Each number is 128 + 32 x the weight over the matrix's rms, rounded and kept within 0 to 255. Layers, rows and columns count from 0. Numbers have three digits each.

# down: layer 8 MLP down (transposed), 1280x320, rms 0.104, rows 386-428, columns 0-159
# up: layer 8 MLP up, 1280x320, rms 0.127, rows 387-428, columns 0-159
down386:106129133128136109100168133108134072071136089138163174144104065131093110112142119143086114149158120130118133136141119228175123153069127148135105130126095105147142087146147157123098052115154048113159085149097126130174134133158170096153127077141095126140136077079151081113140137085100082154125179096126111091088104133135103086151082084165169132108141130159109097079215075113104070172112104156078163083095107095096059060105141105072160111126078107153101132128175120126198134138160096
up387:155130085135148078099129086138203110158109131132135107132170118120115098131193132139105114105166186129148157110146069120124176114114147098119149132151131154074168157122139128186153191120049147086030134167172060143098096111132144121144128128195133132131169067138093144066098146144059190182169116190094126103145100038150150097149087098111081036134181140070118132090096149140146139100111102090126153139138183063106146168077154125089139108167064157142168091143145144151134178167150131
down387:129142148097069107168125156080140094126142181132091098066160122143194114091102159150111142147110119152018127148089158100140138152138115177140100118119174151214204182087100149108113079139168155135077146060070180143099140135089129123120148138123146175114083131155117210076120108128108142045099101132144125169064114158155139134155119119117156191147099064110126109137108096079056149140115137102124142095155176165130126100198148085109142118081126135067064141204076073098083127107134120
up388:169070089147192148073159145133157166126162118148166185105072158160155198148143155229112147107150169064155115113155117167090132093174128243071127162123138127110146153132125095086137156144096088145109097153122179152171103137211128137127031098072142153172153092143127141086170180139127080117111179136090117074127145115159151086221173086100145134190164139068124137114096104149075103087159062140120157132145097195113107056136092166107148173166146132122095178109121132160135144116203137
down388:068109143126122108159106183061134188128082108169077111133044155110138116155164201139181083111086185138068180138134121126098127124154184126122106113115141222161152208085136141187141115077170107104097116142117119171159102174078130068149133136124066137153160127174117136116121093131100156130132146111126104101081154068140203163127133125128184175110164121018138122131110113122146176145157098138102176135138117193118200168144163120108089150087084150084116135104184144145066164128172142
up389:112106107129107123051131087176118141127173102118135092119109138152129093154094128040124139147134097151111156149121190141162092127141111149098131109053125091078188107167102194198108136141169150143203125120140153094075143113180157144178144154130173123173092163111163143131082049149109144182094143149140098164116076188081071134097113117127129138106104174126079135123171079146151141078123156153171168163131178128132112061114110093162081113080091125159106144104143165114152111170109137
down389:163179164097117197152112113159138111150149121084079102122186172130118069137162170138145154075137162154074098125176099149111153129147146101161060125149126095075042127069105084095152090133127090116104102105111108155152157129074172138111092121117147094085146103121091103142127147165150124082136112133143147120148142113129186141169099118144118097113179081142149120056121086140092160168138139071070119115110085120080122183140124132137198165120161072072095142142161094127140100130142176
up390:125125140150122128104107119150064151124053107119113178185129170079153096154096147111081145096151142137152205113103103150170112156130168163174148103182045148103117084130105132105102104137137129168091140145107087147141120128103145173122104163089182105115114151117170113092142128094152127141084097171147125156125144122128136168148151181121090066064099046156127095123093119158114105125150149084107150127142107150130134074163120135090156106149157123129117129100158110097094123101103130
down390:152111064142082151099162110077146121136113136100114124111157112130086119091117115124089180159138132149085145093161127092159131112138145104074176117126059091144177105138124115119131134153150144101137129174153154153101142173160134145146107120113143117071113125083117133110127140093149088089089170118093103180143165141114103151104194103119134126118132136150106127164156253145133103140079173123126118118102210143164156107118100117114157121198138168081088092123103067116149112073099148
up391:077102141106124144127155114113119132118147148143105127162066169046155168168121091104137081160075132106139156129155113174171126165115086162126174101129123179116153066043102110173119141051082140070174120100054113083152121118106103166155148158171154083123134125149111161156136169053135174115035159083092135104168145111077203159131182111158109097106094073121137144131188144120169124103122065162165132064125128087099220107255118144238138121080083119133161010176049081173145135089123165
down391:133140124110133106122133109135103136138111109155121173147101108145092155078121072120086125061175139166083150064130136089081123128177199076137117101168119138171110085126140119155077116163152085174165113174102154153145120115127179140191138094179129133093132129156049134133119107124150168140113132045172098126129062139094123172133098087171169115174121173181111125096129118136142131172109100164191156121112183120118149138154125070166098082123104107120124117114106092141135136113147189
up392:108200175080124195070130080149125120126094138155130120041203114172183090156107141122119145160108158093101097147157047125112185152118067128152135129140094086090109131137193134143071087118147143141142185119117159140131110155142049158132152142156127069101155154152146114093204171082087136161151123178097093072202147057087168152159178218150131215110127091155157122149188122124097157153126038097100119162094076146166179166173148125158095130113084072179100131124148112163158140133153103
down392:150161155174142093128169102099134134059073133174101125144092087124160092140133178171105131120125134134071128136086128088088142149202130148084146111109106105109094084126121133132130103148167155096082153136104159169103153255139162144176148127163097096114162128086101111081060154089149069131101151181127133135135146165146140100179184147191135126138152105145143113169092107121148101119168182165154131149100135074179144132139181091078089184150162133160155105152098101190111143124210134
up393:123183136138183055131137116151078109076078138196159140132139169131170139158187098129169111098135111137138127112104173091163114121208161113099083112144210126059119164143140129095123115164165102100134112090143133146087167149154133150094124128162153104159154210149088126077143112149103159110142199134138144210149152147156155069106106142100217108133197180074132131124189121118155125144112184096155146186096135148077112126103067131127112128108104130112111148176125140115154136096093122
down393:118092154123181137170114065142134147166150124146162117172146114136126166187140118124163154110164101118170113088154091140135138138081128111110169151172142133162181168152105132126153136078132133110143083198118168076156083136163140119164175098127150153179106103144138087155066097114144077129165133148119087125080085093144085152102152146191069170152137108132127078143110137151104148099183094163109136117202101123178175160119102116095156161210045185108110036111103160127117117172135100
up394:140151125139117119169144089146144103161141133180106088053157087174105186152190131094168141128105080097161142149175132126187141194141136093125166133076148131068100128111164091196149132112172125083121140127118125101124133122111107196101153143151128141201162138081194165159113083098104089130077172095185140151105128189089129128078206133128145106116147104077140125107174170122086144185173130161185164133086116148101163137138123101108065084119162146084109178083111166109128206154106120
down394:138132147128136133167136104141081096121101098095117065211103146123098152120173129154146134202070167151179147204171122136102126150117134103097116138098130070156160124132125171143104141185156115118155189132134171109154111105109157155085184139080150151115119143150116102122113048143122103108014094191163086174123147120092105136117093097066155152135165158051120118147178087143123123052110121138163129223160145155119098124137107064194189183236154131162130132148106175115063126137150116
up395:125138134134146089173078125122107117119197096124136200152052126071111167148139156060143169164189164145118116078094146174132123143214108139086131182154109164121155109171126170187106138085147138123098115112160130128115097117144171180174122125054114159141099252184128107168144159165094144160079122166101128142157165190132117131111119137175154116126157147150142136108133085144152148073101105084155100186109114148158123147136127142121078126105112138123158059159124111122090124150162090
down395:111148140106046170133113185140141123179092109091087138117145132146110083188122095118073125163108158130039123178148088151058127153052145095181135147112165111154081174156109110095116142184130142100125156147117139133149173088118149087108117083120151077127143137095117102112111136126115116056138111134140171069110096117186148131174141108098204193116132115162126091114144127133104151156084147107084148125109108089112090124074187097162156124122066099167122081108150109159140144060093130
up396:186144094124091102111151106073157161128082125175092141109108132152125120138159105101124101085078117150149122141170164143110123105152116047168187088149080160162168157172144222141143131138126131115123179121088124134150153176154109142151201072142137126116143138055149106180179104100137101108111192190088174125134174130129123166130159064135194103112128152148064085159086141135194125167181159096105115142126128101098077112131079112129089155124117108133101105165189138176154113084141098
down396:157133137114102137172134142126105120133061112168120098104171154139143103146193188067131152016083094153097079190189094173100129131085113119127133098111128088154104132116157139106116102108142162113178127109131097130104171131065142118172137143132134099124186170113100130178120167175117076133104120147139132078141121175108127110172121158149143119137089150115116136114163109142120180145188207145078091186194094085176080083087113168115122098129110136106120158119145110156192122153101100
up397:145092098072190101092112157118155131141062079110082090092145121139100036067111117199168129140165156174127070117141127105131122157191153139166124164062098097071116094096122143134098112154113181082197097155149097217105103120137131132175111189140187156127147153153098160129136109136142192134141148029143134108188138107062147108184056155162140156177140165149153156119131169147112124074048143144098138177143145066123133167132119086114133155050215116156109130160222155136162110130069059
down397:178064105128156139167150119167160158107188090160093145093158107091142175104134183166115043145104160174167128161151126100098219124183120177145131148016122120131144104125147120102135187103135136109182100181066121115164143084126117154151122109077094149231110143161159131148146103156114095117074146143116170193134114111043140171141110156143177142157123127162124153113127117141103140206186159130126113092117147114143182123140076136175102105130120129101115087117108148141117152134132094
up398:119140123135081175162125102191111091137112168090172113119135174174104056119150149131150105147058167125083231176148156169134138116084104103188071101195117118129073167198107150062127116201145112091137139137086138128120107124174105154105076090164112137135163148108122033178145139144086140173104080115095119115107144129135104132156114127160095137061106091126145104113136098116088194160136106104152102143124054148100135183126145153145105116138089127074139140104115104145118101176056062
down398:154140151189186119120161106111107135135105091200068109087128099148094138119151110111107159176137122172063099129127149099113141068169104077151092092144123127087083140116117096145106113101138146133129119132160113127154099194065086046144101142157188174143114123100133107099082156131073129150099140181104142146087168127096171145130097077102082143167112123080087137139174124127166103068089129124095100144126084174111076079140212109174174123128133145160166165188177152120128151142199173
up399:142169103048099162108106153094123141121163074079124128131083155148119147052171161118120165110136079133098100171131092084087112095106089105142121100114129091148161105122105063178120123132134146165116180126184111118132073181121087104148107057152159126081133108180151133169112097117136141089142158131136127136150082132174141135129186145128091123108111111148071054094107114166151098121183093097127143166133094080162112108190111203149094166108140156202144174160173184153109143126102101
down399:106185093087119104121143094183138089176137058094152085152176146145184116042109100117161074094126052111164114080099172157086125119103094097116164150126148131161160127074134128141175168118139126165158119165138126066128173091148119118134070079153087182042136143134125104055077186115170084114141149183120136162156025078097108136159119163142099161132126080104176144102119195136169179135134142068091053089203155160243162126121096166109127097141146113115119076146119165071148105107106154
up400:144138131113116091115147143133124132107105105109145127126125136148146152142150079148092165147116087159176116110128063121076069096115137154127134130137076097094155152074159142157119134135159115070150079119166081096062173115148152105178126138155134102144118098130120101155163121160119074161108092102126125126128171076184142079134121133156138144128095091167126172083173203135084165151027132139103125137082136121132169127149096083166139169102092117083151161132174167134138050091097110
down400:110150172075152094128103135128137101123148156145095115183135099082085117129114132127128140071077093120110192079134150145175137091167115152096124119126108118130117151134128127170165150098146157171159098181106131158143115070167091113122181171127111096101179103111110143092114161106131088115107140151127123162040081101181078129142147126148116166135125076137102169182138171032178143093076133171095125118167160112119126087147123155134107126150190107174140149117130106135139098137116061
up401:138183159164132160125051203092132135152119079142135109138101159136127143121147063141118138122147135161100098107131132146177100154126121098137151091160082166115092146114150186143066126137099118081172131124180111070131106171220094156112151124118134111120097098204154072129175127143074180117141153169100159094098121159109126117149167124093215172072096133158138107129139137159145122013107119128162113125162114114114121129137131092104137142097225097125137129144073145119099148117165115
down401:106111133100158162145145123121168144168085153056064133115138126126107080132084149107112100132113111142022139205099132125105169129133191216108123163177145172076107131125114123110132104113183113136109109179129141131161126127099104082106133142157099102112114104112112098151094123135128134176156134155143132155119179116185145085130074163097094182142147107154139077090081081125111167154077115139133121205174119142160073110131150148170114148089133097121139163096124057139142157137159143
up402:069105132066139090114154104113148119125135141180085094032129099084178080130097120161137114153144151186144109107133145158102088137164094127056124120157102163141132075142064163124086185159159128193127175105102109165133148145111164096147195098158132149121136054088159175116157142103160118134123121131161172086173141154108140111111205139135139152087113122217107136171123123136078152102126193143126143096060146121064132076171041139156112075167156145086092178111133130162103128104120115
down402:132133160166142110131136112164108160137169090105121099089158119122144191130123147106137104142095094097149112120139111152130173102113098134037141073125171104171193231099157108042167079086133115143144118152128099117197139063169072102114060130130141145145123135141186105130160139106207184097093174123063097115126058131200092162114190123101115126166118116157119071156115136144157125106120131126127113171141065096120096174141039137085128117136108078138176096146106144107101148153114133
up403:126111137132173157108119091120097124168135229029148141118171153133112145082104181114119117111123104105078122105173092095062140143133107088106088144109120131076139135213156092099059116136092078176154144099149139174092108143088093152162143089089077209066155119162082029174165095165150160164089101155101111097105116111162151095069114093133110171145111149110099119134214120128164140158197128124191076045197147173097111114126118115127145107102179095101130118097136131140190188103131137
down403:106150136138133104124096144115108152144122132119080108136158104127143068138094167151129100139136120129000146253118136104122112109096143121191140089149137136113095159151111102117105110169143129111147108118131137131105167139130174074136133133139148122130120143106112137166139119154162174159181133132188135110074114119173158119124094150127150103152128122164136061126093142130149139138126129168096123107179141119140150122153185127153121146052124128147145125098098072145140129123091139
up404:119063144118115136197113169125126098099180100091118107080088138100115174119083088083092144151119078150108112080190111111131078140106093064128078175069069162064138163128122099115098164059181149133128108162208121066119086164111149112092151158126167110074126104140108145074127126168099159063067119096138111180193122166166080098095138173164166119152112061109076163147129206098118154103145122120141108090094113153193116131099100168134116142133115145103137119158092111163134174155128123
down404:208163137129141118118092169178125186165136184133154136102124136150119107139156139159095128121150153128053173174126136135092147184134113161118104144133138184138180104127113154131120164160154129123174103110114136155125205105133143145082101080160112099166092111211126120126140149170097133128155152121065185115132140063150216157164147135109157207130127153101145116149104150153122137133131137079101115153126092091164097141075119134145108136114126110175106133113155108152130132072131138
up405:140163098147059138158140128112107151120206149141108112174060133175167090131146135151164087123149163090116114084129071152142116183129155095151165093128090209173195121158127110122098157084114064146121161120136108128168087097093128119116129088121071160145148148088114141109073158099154117120137102149070138128119129130106136121090168102062132159126110104119131114130149105167095133176113174093067123149113088210117143152108178134194094127115130035096092101087132126132139096123118139
down405:116136106091115139143124148127067144186119130090112138134145161123123101130125129119134107130098133137000168243121120129093126088094135155123101150132151084111101199141117098088132107155178148106137146145135155129149155119149164070121165092120128083132112133165113108132130158159071160172188099144162124097085109099139141125148091126170152135125093122139150083122136131127179155097113091137159140150148083116090099130091161108116117134080117179103107168120141105142182121129130138
up406:083093161189124089132140134131147151192121083124214139141117173138120069127116188070146127123145097091109108147178185116176095118143165105123119132121078108091140128085142167112132116137143098137114114174150144120126068098154147161166098147155154124117118156160080146091149078162147162204136135173146130188135130214130122116144127104100113177167147088115106108082183145110116150168156160115151111104119109167143147149138120088104129107117158148178117152167102078099164122071149093
down406:108132126116130140151112153128097134140146158171105079098107123155136122121113136163139095121135172117030125252166140143133126143115190108132125115133149108082125175131138111089139125169156119128125120134152163127117141126142128080159113164157163115091107150094116168131094120130102188128158115157145111077064110147119152116140099113146153125150139120126151082161058130125116117122107158166163107138157119100104148101137168083154097145085070128133152170146134136128168133144132150
up407:113149153133108154129176101090133142177107119079146106102137114114130112164136106060119074119133119084112183107176093145167130154173166075086183143099081094096146124137087136154140099150101131085162092129131132108240163130138139104127106135150173153119097138123205136103108135149121022117162177118116098182101079077110146117117180159110108106191174098126179154100090195098095146124105152101150137121143111164160147083147067171148104107118080080154128112122096136130090105109154098
down407:129129165146159092107146150134094068122173189135103124160128107118129120074127128172052185110105154097097139174086173106123118090139134128166130121115088102135118127124163134122108142169163170151123155157127152096113155130111077142101066145112113138161061142116128099159172161069120182150136097126134164091085116129098221160112107089111139155107135119171084105196174081127109104221124110116115135093128124131113149146108117120144123134108128141146185109145148076139140139108133144
up408:136158143112130098093108125047057086080094145170168198173147067117091174142121199141126145131108164061127140060107110063155178094134109060167087131052106106160148096188025196112100098141085192160139132152114133120112114108138179126149122082127135142141176106138129107106150126115163175094172129146138101202169113132131130101091120158167144077099127141149154098075160135141129136147086084113139119159090116126076122144094028140155129165166087134069129108215101145117106116108172128
down408:161113189099195139157118095112119129096128099136142143129109148177159144125196122132159166125157116127207136056128106114148131092160108116086120159064145128152130100149172127124136143063104083129105154058188123078116158145159168167182082115141162141170122086142141153116102109127169155135186139090187084161080143103078138124136126179131100147125170113149085100138126000142121129147099078104128111070095128189113083116116102123137142169203091144137140147118154107152168103152146155
up409:147124129099125157132125077139165092071141080149161035156117069114089146163091125140163140130129126081122088097093133073135108073121161171201147117133111115148121103099127129120150114175119124109119123139155140086106080144112103161088112114148084113125149113165078111082120113168144165156142126168129119142174137167138084074108141138149077090151042074128147093168131096150096123157129129113054131101152163052131148107117142105158169115125138095145187133131130191129165079185139158
down409:099161135124076124116138144141114136181109187121154140089144121137160073146156147101151079111138108135063166226086111114153126118129091132126142107109165093074125198124110097115110179205117130108157108080106121127110114123126189084130106113072154115143116124095092137129146120117103158122193129123153118081090119115113144172140098196145153112135121121141120114125114116146103186095145139128150057127189096154112086117092119079148126154122095138082117139143158057106166144133154152
up410:083107158101185108134144092105153139178091177128086069023093116086081105146163119081077124102142110137164151125124143112154086154156108150160089186123069120125137126097130133102142140157124133071130124143121119135136135089107066159097078141168148145088106143207123129108132169129128126123124107150157130139154152133081161141134175193087151201100165189089102118143155129115122167068138131131191140152130126080135133061108111062105173093140055134100126157106119148154167081124146157
down410:136155115183149123102140150147135081054127168110098134149121153107128134176161100140164089119174157130097194105184187165110147129128154118142128112124100108141176105080105146119127091096112105155136126124066101150193113070138070178160111132143135170089140142099129221172087186091122110090128140087081176096118090129163140126139159111109155118173109170110143104164131153138150144101078151075099119111156161124171149070146167207130120112123141159149168140119086148129121152093140103
up411:143102084179157145110089097128094112154121118135116155078085191091167139192099157146125096133101125153065155116143120133119101148104144137102065120138165150099104056094130117131129146133119090107145176136095099164125155114140164152172158160120108086172125123152205114116089176104098119122140147111129171124137108183113137135160111160132169133087120145172122064176101118127158114158161153106155133132135062115150149184123125151109084122113170141166167129110135094166154122150174130
down411:104125104131132120139100116172113137065099121123092157136112147122135181137117126139080084236152119086115114149180162112108137127110109049102103112172159109154111153109131118126160087137129107148175102134096097063097150178108103153137123106112127180117154218139157140092176131178128118129115138127098109091103154123084130118040112124090104090163149136139119169183095192127158086099111083137081137132141125150129129106092147092059162108142155160092069094184133165144153085164104153
up412:103218097097134147151132158108127144095120114103100106103112166145139147131114165191180205112123098120092058136187144122159084139100111095082116075147101159156148167106092209105093139167105137115131068131119135098109049088125108123130161160106155155102111125056113172065128110151104103092126118146132151149143152184155132122115143145059178159135135163109141094139095128165154038102077093164105126116155063086111171132145144171144220118093095155157089163107184183152078147113122165
down412:108105128116080129128109128141118153139104085106129149170111158132113053140129150100135166101143190147003154190152100105165150131093118140156073131109172089106136165147137108109148119159147156127177121077109124166156136141135144057159123139109155111116144141063081129122115079163131137175156094139129108129136055163093100117176143128108149137084097163158114111135070122173153162137118106134143100134148120110111122085054113148128108177120127171143158153171116153148164129115137135
up413:113150138132154093118125118130087121152107143119177083105106147139120132103111103128103101103130117142164140129140121116104141100109075138154176143085096135132105086124127077108105161097154124149121134106148134147148182165088176124085115158137129156120090134178170179119197119112109102122124172181067166122170163098099169074130122123136190151117132086089121108079044146095063121172189040072125132109088108091137135124153130181119203155104100129165118117131130144126098152165116060
down413:109171171097096080147129117110133141094095147118141153153127158145093124155109181109196144133112143158100153088160116122099177160140134142138186190163089167160185091118076113138119148152128113157133186118060118138098125136109118142157105112124127179057129178186106167133143136147124133095088108142096121131116178135140058144110184113185134134081073119107114177125201223110140190129107094104131094110053152138167175128123080104162159095149123135117098151104133139145091096119097130
up414:110070132187188122099124139097111097122134125117129134146116139107138147145153129083120102184058166095123186130132145146097151099163180138224127133102134141066138103083129091133155110101150063090167137152129127157144157158157143165177117146133123123098057149115140166120129089177127103111217083107166082153087117149139124178098166163149137130140100198111132088164087091118161191150135071148149166209118122155136141054186117096143109088112117067132162146124162142133124184123090102
down414:147112114154111174119148115154149148088141152086146153120105148152115131154135130116139137169175097201114105131128115114117095108127160153121166163071126155156135111099149104072112158145134125106141139096151098085143122135115101136139158154092110122140107127090103130161140156145152102175144067132141138173052105122137159113104104168148130139154098136123082161092149110174122155098120124077116058119118157142106117104121156090124131101130129156153138166139162105063134155108153146
up415:096140100106131110138107117127137122075091163122151117108109104115153116149118092140102089128180097117135126132069138137171154131170083164078123165124084128105134125056074145133123128127175097101143118080118096136144081143136123138130081121098124105101066071112159142118132111106141136119117099109106120059096127114131105094148156128150130118124090139084123099116130109117136155068101129142143118166119090149141123104138121088153196119111085146136125142163135136095083108132107150
down415:138155095157158096207172155117106156170162105138140133137142204113117101147151138138152118129116145111111143048181087150104133115116130119109117142136125107137121142130099086128116178106133103173092120222140136175067176136125218125138131145140091145129132164169143132099089118140183125160100133152100100159113096117138090086116100126236139104041150119098120150110063155127145144114090058117145154129167140101135139139107090152131173057209131153106096116129127167053114161104144184
up416:116183139107080126083113126133225082094174140132143118087080086093090121189167123154108148082171135072070076113126133120170100099136119163140215146142107169105095077139122064071127148102105149178150054156114156108151092096156096118059185151090155160135167146097145085136168063112112145124156181160202164165108189120145118200117118107080152083136092159156088136086137085115105133076103154127068113099062086167129111128104101132189197092103155133088101071142122126143121121084109196
down416:158024151125138111188148147066092066098104164137150123168147123191108080162096102140108165149170121107150158121109112133048135129139229132205183108114129116143058102132056136104120147157138111121027098108083211074119130217184144100181173124140131144115147110105162137114148135152142216144071095123090108132079139154127110124115170175139136127105150135153055034059180117075171046185089186126090134187097184117107105096094108080159177113123174133055106096082163096166139128125188125
up417:079065137091092110121148179179110167123078060170158181083150119156129185198138048123183130093118177137085130165137119088138104103131137130166140106096156104111154104064151082151101162168094140102168184155109144140180122091157204167096103081160155111108164123143147064165101140131088076106108130121135094123132135157075135116113084150122072169178122177146129170107158079127104180094080158127084170115133114095089156115135080128132196123083109132095116139049191121154132076073103181
down417:120155136123145138086149091092103148153127141132082103082138115093126159132133103144167120079122084121135132111138110163145132081182114100119115121147168141111162139148114110121088164104060143167142081147130129091121156181152161058194105105128091059032221090070122138141160109138126190106102134131144142090113127105096155174147136149086112101176137166142148128173047136064162143106096174096111151079138157158122072093132112137107116138134118176163115120129106099144167129147071141
up418:123132171067070116157157088122111130114095098118122086068129075024106098103055149159172140121121089104198127141106099132161132197152091072136083083132118166045126109162104118222097116134128121170120171105095139141077188065106099170210122116080144119085109150192126124084115126141156126126137115140139155136162134151161112140163142116060132140134089151138144081177080109127161073128108167131137137182148123120086192111094163157163155142162083108168155080146180135086141153097112163
down418:075141109139128110069155090133148209119062165083132176117104052076159154153094205112154164125209143196187161142111167148165151146109110118169167125108132140148143138097171131110180103049065118157111130111120082098106131107078116165172110188124156175148137179123132144104090126104092118177025131135134128128141084171120136150115170111066159115180174167106121147147141152194096107126081095048146147164162159127136151133122106149106165069147145170143156071171101139129062093128132178
up419:145140069163157107091102113171147113111098162145125166118115163161076157150084135123128139107132135126169107185106105200174123112111090163076109170169074106137155116185122158152076112164106110185126107087129133087131084205146060098130051081118121164113109151130082156144113121124146106142116130143141123170151144119155117150142108132091166113118051100140106131125140137128142187132163093139104139116153088145142158147133068121184136131074178185174138108120067105114100106129143133
down419:108127115105148101135117169089128152188133120148086133145136107151131055124134108151134107139103131116011133205162058129144108142103150140157068104107172145098113166110078125091122100133169094121163132120139135120112144146139156074150149114114129096101128156145113147155097130141121147120171128111177129076110172136149161143109109119139130123137094097111140068108116140114124118130135133103131108096165114149138097143093172108127136170062117124178139101097125110160129089113131163
up420:144132117122127137137147108151137141145190140128126134123161165135116185147156086131150148171136136140169158085160116119147140137129171130134174139129083119146146138072202122124151115199190121130139184082087206123149104130117124170113167118119100185145088114166117127083130150034067131117139122149147165183150071162093166120137134149144151141149131133074099120151160045128091176149110116121134134180156169066152121165115101141180106130059112129117130124176162134153129147151121185
down420:107085144154236112084141174114114161134094169107168128135086149145189115094128127137158124122095084177123115093138157179127103136160085163206153150147162107143108085137143127138161125118118139130083158163124091112107074149154114142174093131059143172075120168166125090097094171123089152123101123134147134138126140118170157140111148139133160129132117086158057076119107176100147104158082091136130158132213168115148114143184122122121153118220143095115062113109109134112138152090171171
up421:084089104122147049114082131086166199095125182119153108048155137185148072120161079112108118120159152149137131108209115083170152124099102160101097152014122134069138134141121094098021146157160066124137122131148143101126128097078134126170160113129092164131110154129182089138172101116142157071138167034107149165161115119075133161171153100104142132159161160087096141127128116184111154083135109080155139177135093122171070203143130162101144097112116175070140159115193158105135106157142124
down421:102114101125094090164177178149101135124174083130107130125106105100134126101133088148120066161157098114062097118203170100095144169116068158104157124111175130162160150137095162080183129147112140138074174111179105072115063083122096022131158093125068112130175146124165125131149182147108103079093127085171159116108086187147098133162107143150169153130099134135146099138138155137118130118089181126098209136115154096160122118072143100124127128105113107107094123121105164044067174156167133
up422:143007102106139132074098100114124125168165178133106125152062082125154112147070132130137205173093075168167188136144162131141079103128109091112066133152144090120107118136116167101089146128135148128128119113118128140167152088101122163089128108137121171092105169217189128118098173121100079204124143160153128081106161134115123051176161172135133143104142050135109080143161109195134207112186109155106104120132096100129090139132173126116122146094081172141143124132151091143128122168115086
down422:165117126138140169085144120048153188066154174083190075085083124127125159131097137132134163156175142088117106075169138191165109158147063144162059121090150129121109078151131165113096172103132169176153113112163083131093081109061147104050180134105105172132177133094159192130134106122116136119154199109104142165156101140185081077100154114093089165074102124093131107165185141158126142081153117116107119169146180092154161166203055099136079144160073145063089202082081153150088113119224105
up423:133157163175162138081122164130148108178173094154098110189129158093134119112149184134162119116107149082097148101154096131085129142128155109108113126096114127134143100129165085115131089099116109140163078113151109142117084086114154100202131125114125129090093136120124132140135107149081158104126134099088132146099163119137154133163173066163080076130069135146121097077139120134136118109154177093092088080135122119100177137132105064147181127143136114086127124118159120158131130198154103
down423:115145116115112151143135179145095178135114136129091122108122111132125064115084131107125126138111119135000118225103116149146146118076178109139082139113154097140131180148129122107143107135171139135117121110144145113130102144109151078129131144128163106121111107107096108138145124143102148106171091129159114087070095144132147111167093138113165129138139125132107081129128088122123137123143079113126138152155127105125144105121158143133144135110142131151117143119137077152155147108104153
up424:181154163082127124105125152098139099154103135116074076119106187109114127189130120196118124106183102177200150138104066166139118170142160091086114131104138139163177136136125183112144203071135100111088141172185114162091171095095128141134159159156130163116104110197069120173125121142173101128087128140048098126113181147099146158148140038157182073138168100096108140105157120079153131150084136120103090124087130142092059126138090076087154120119089098189119149098072113117142100153089138
down424:067105094181053136181106092087110119111169104162123125070109166115071158094142145197105184157092129137100099187114085159145128064128104105114134152146140109091166112118162108146142155216191114090084167099055096125201121144154146160137089102123113155092128162130117149172166189125075088140133157144099101111068123100161159146113214178163194134127111132158124184132143192115134070177045215090161084207125116156161136080095063056240175070137141121144095109147112149109088106089112138
up425:144099098131172121144190151084031106114152100142152203152125124142095076128138134173144153065098146138170127121163166159111142112140064147149137141133083127174097086171133115172111181116129160113078146156150138108112153059165072103145086119107141103073147123130154105140198123128149132110152172082114110169157162170186105179101091118136189129086166081115115129153176171098092138112171105141077080114124095061138104167142122105136141116090117077125093128101116097165142089191093099
down425:115096142140113110148139098148119110140104176146059158137125128105140100146142106157164103104109158130000126174114131118128176153136168165215090116148150160110118168153092118117143117101125092089168096093167176130149148150090150063107130118148114117155147119131086141110125102140105146150144110177159126095095114089136143087140110122079157129161127133124140084121137103128121164079128181083172093111093118121119121082122172138154085132085127160142126108118129087134116103142114136
up426:131119078091097138137117122170133113147164146066182127101122125105131170093145119103143182083206161141150181131116084130134158150114146084167101118162125098080129036092029151156132149074171142112104166095151124144086156157137139125171171133142106144129163077175074165046119070093066142054135181138179114079164144103147155147107143107186100091137117134184107112142113093100118130125133142107121109164158092038167111187106112120174146122155134076116165128182161104154220145122132138
down426:136095108099132169083105143107058103177144193149085109135153124144177145140102154116144172150130127215122065089190132122141126108156163097174108125131145141104069106128115135067152173111047120143070187109083114134159127093154086218155101187103116130147103115152148125165128144174072074095047157154153169194180178147136128095118137110108109144106141116121139231099142081146110085147098137054172165056112117134144132142097124147099086092114127170181070087114149108085131099101153098
up427:096116101150129120197148113126137117080126146111134091148173163152148132078125180129131171126131106104151182119104117138115157125160159086159098152152139112124175122084179148121112114105137078143133105140134104085176089119117126155144125112197163109103088162132163174136076118128149136117130143120143141106102109151114189134165115154141159079039086168191125127118143144148118115145095112099119159171147122077167115056124171186123141086107154111109111155205103164147090168055131102
down427:090124089125136173141080096175176131024044119099109082218134120095189084101108120104161185084120079175171125116127113083127076116131155096128162095073074095142189140122119090113107127143153116122126099158095132067096130090113131160163156176175131167159152130152167168114102073195106097091167191122133121177125120117144191143138098187130126110141147156176129164149124079143096105172194123117087128145085128176095144132139095077039134140100174157058122147180147135117168121115127113
up428:140157152144071173107144145113121136093087073148088098168217110142171142052141103129140068164107153154110183130121163158094159129123149126188108114153125118140139121122098123096110138174162130135176156120096099102111118106100167106183102101138134112122093128098120147126117188164136115176157138105141168091187136123131083119118066070127098132103070151157176096103150191160157136065112143084079136147136119096079116128113100126105149063110088150088140097115120169138150142129140148
down428:141097110144110143145174111137113071118122133100192132119161126126125095094089118156095107155117151136177121069163201184090150113177136128121164147133089141174126121116139104163159148159106114128081122148072136088139124173175076185108079148143182134155150114085135084115093139090139107097157104112104099125115168091151148135126129179151152157113191165090068147139149128106184131124150141113130138102125114132074121077126071159128161131125125093180141209160113129133100165097113118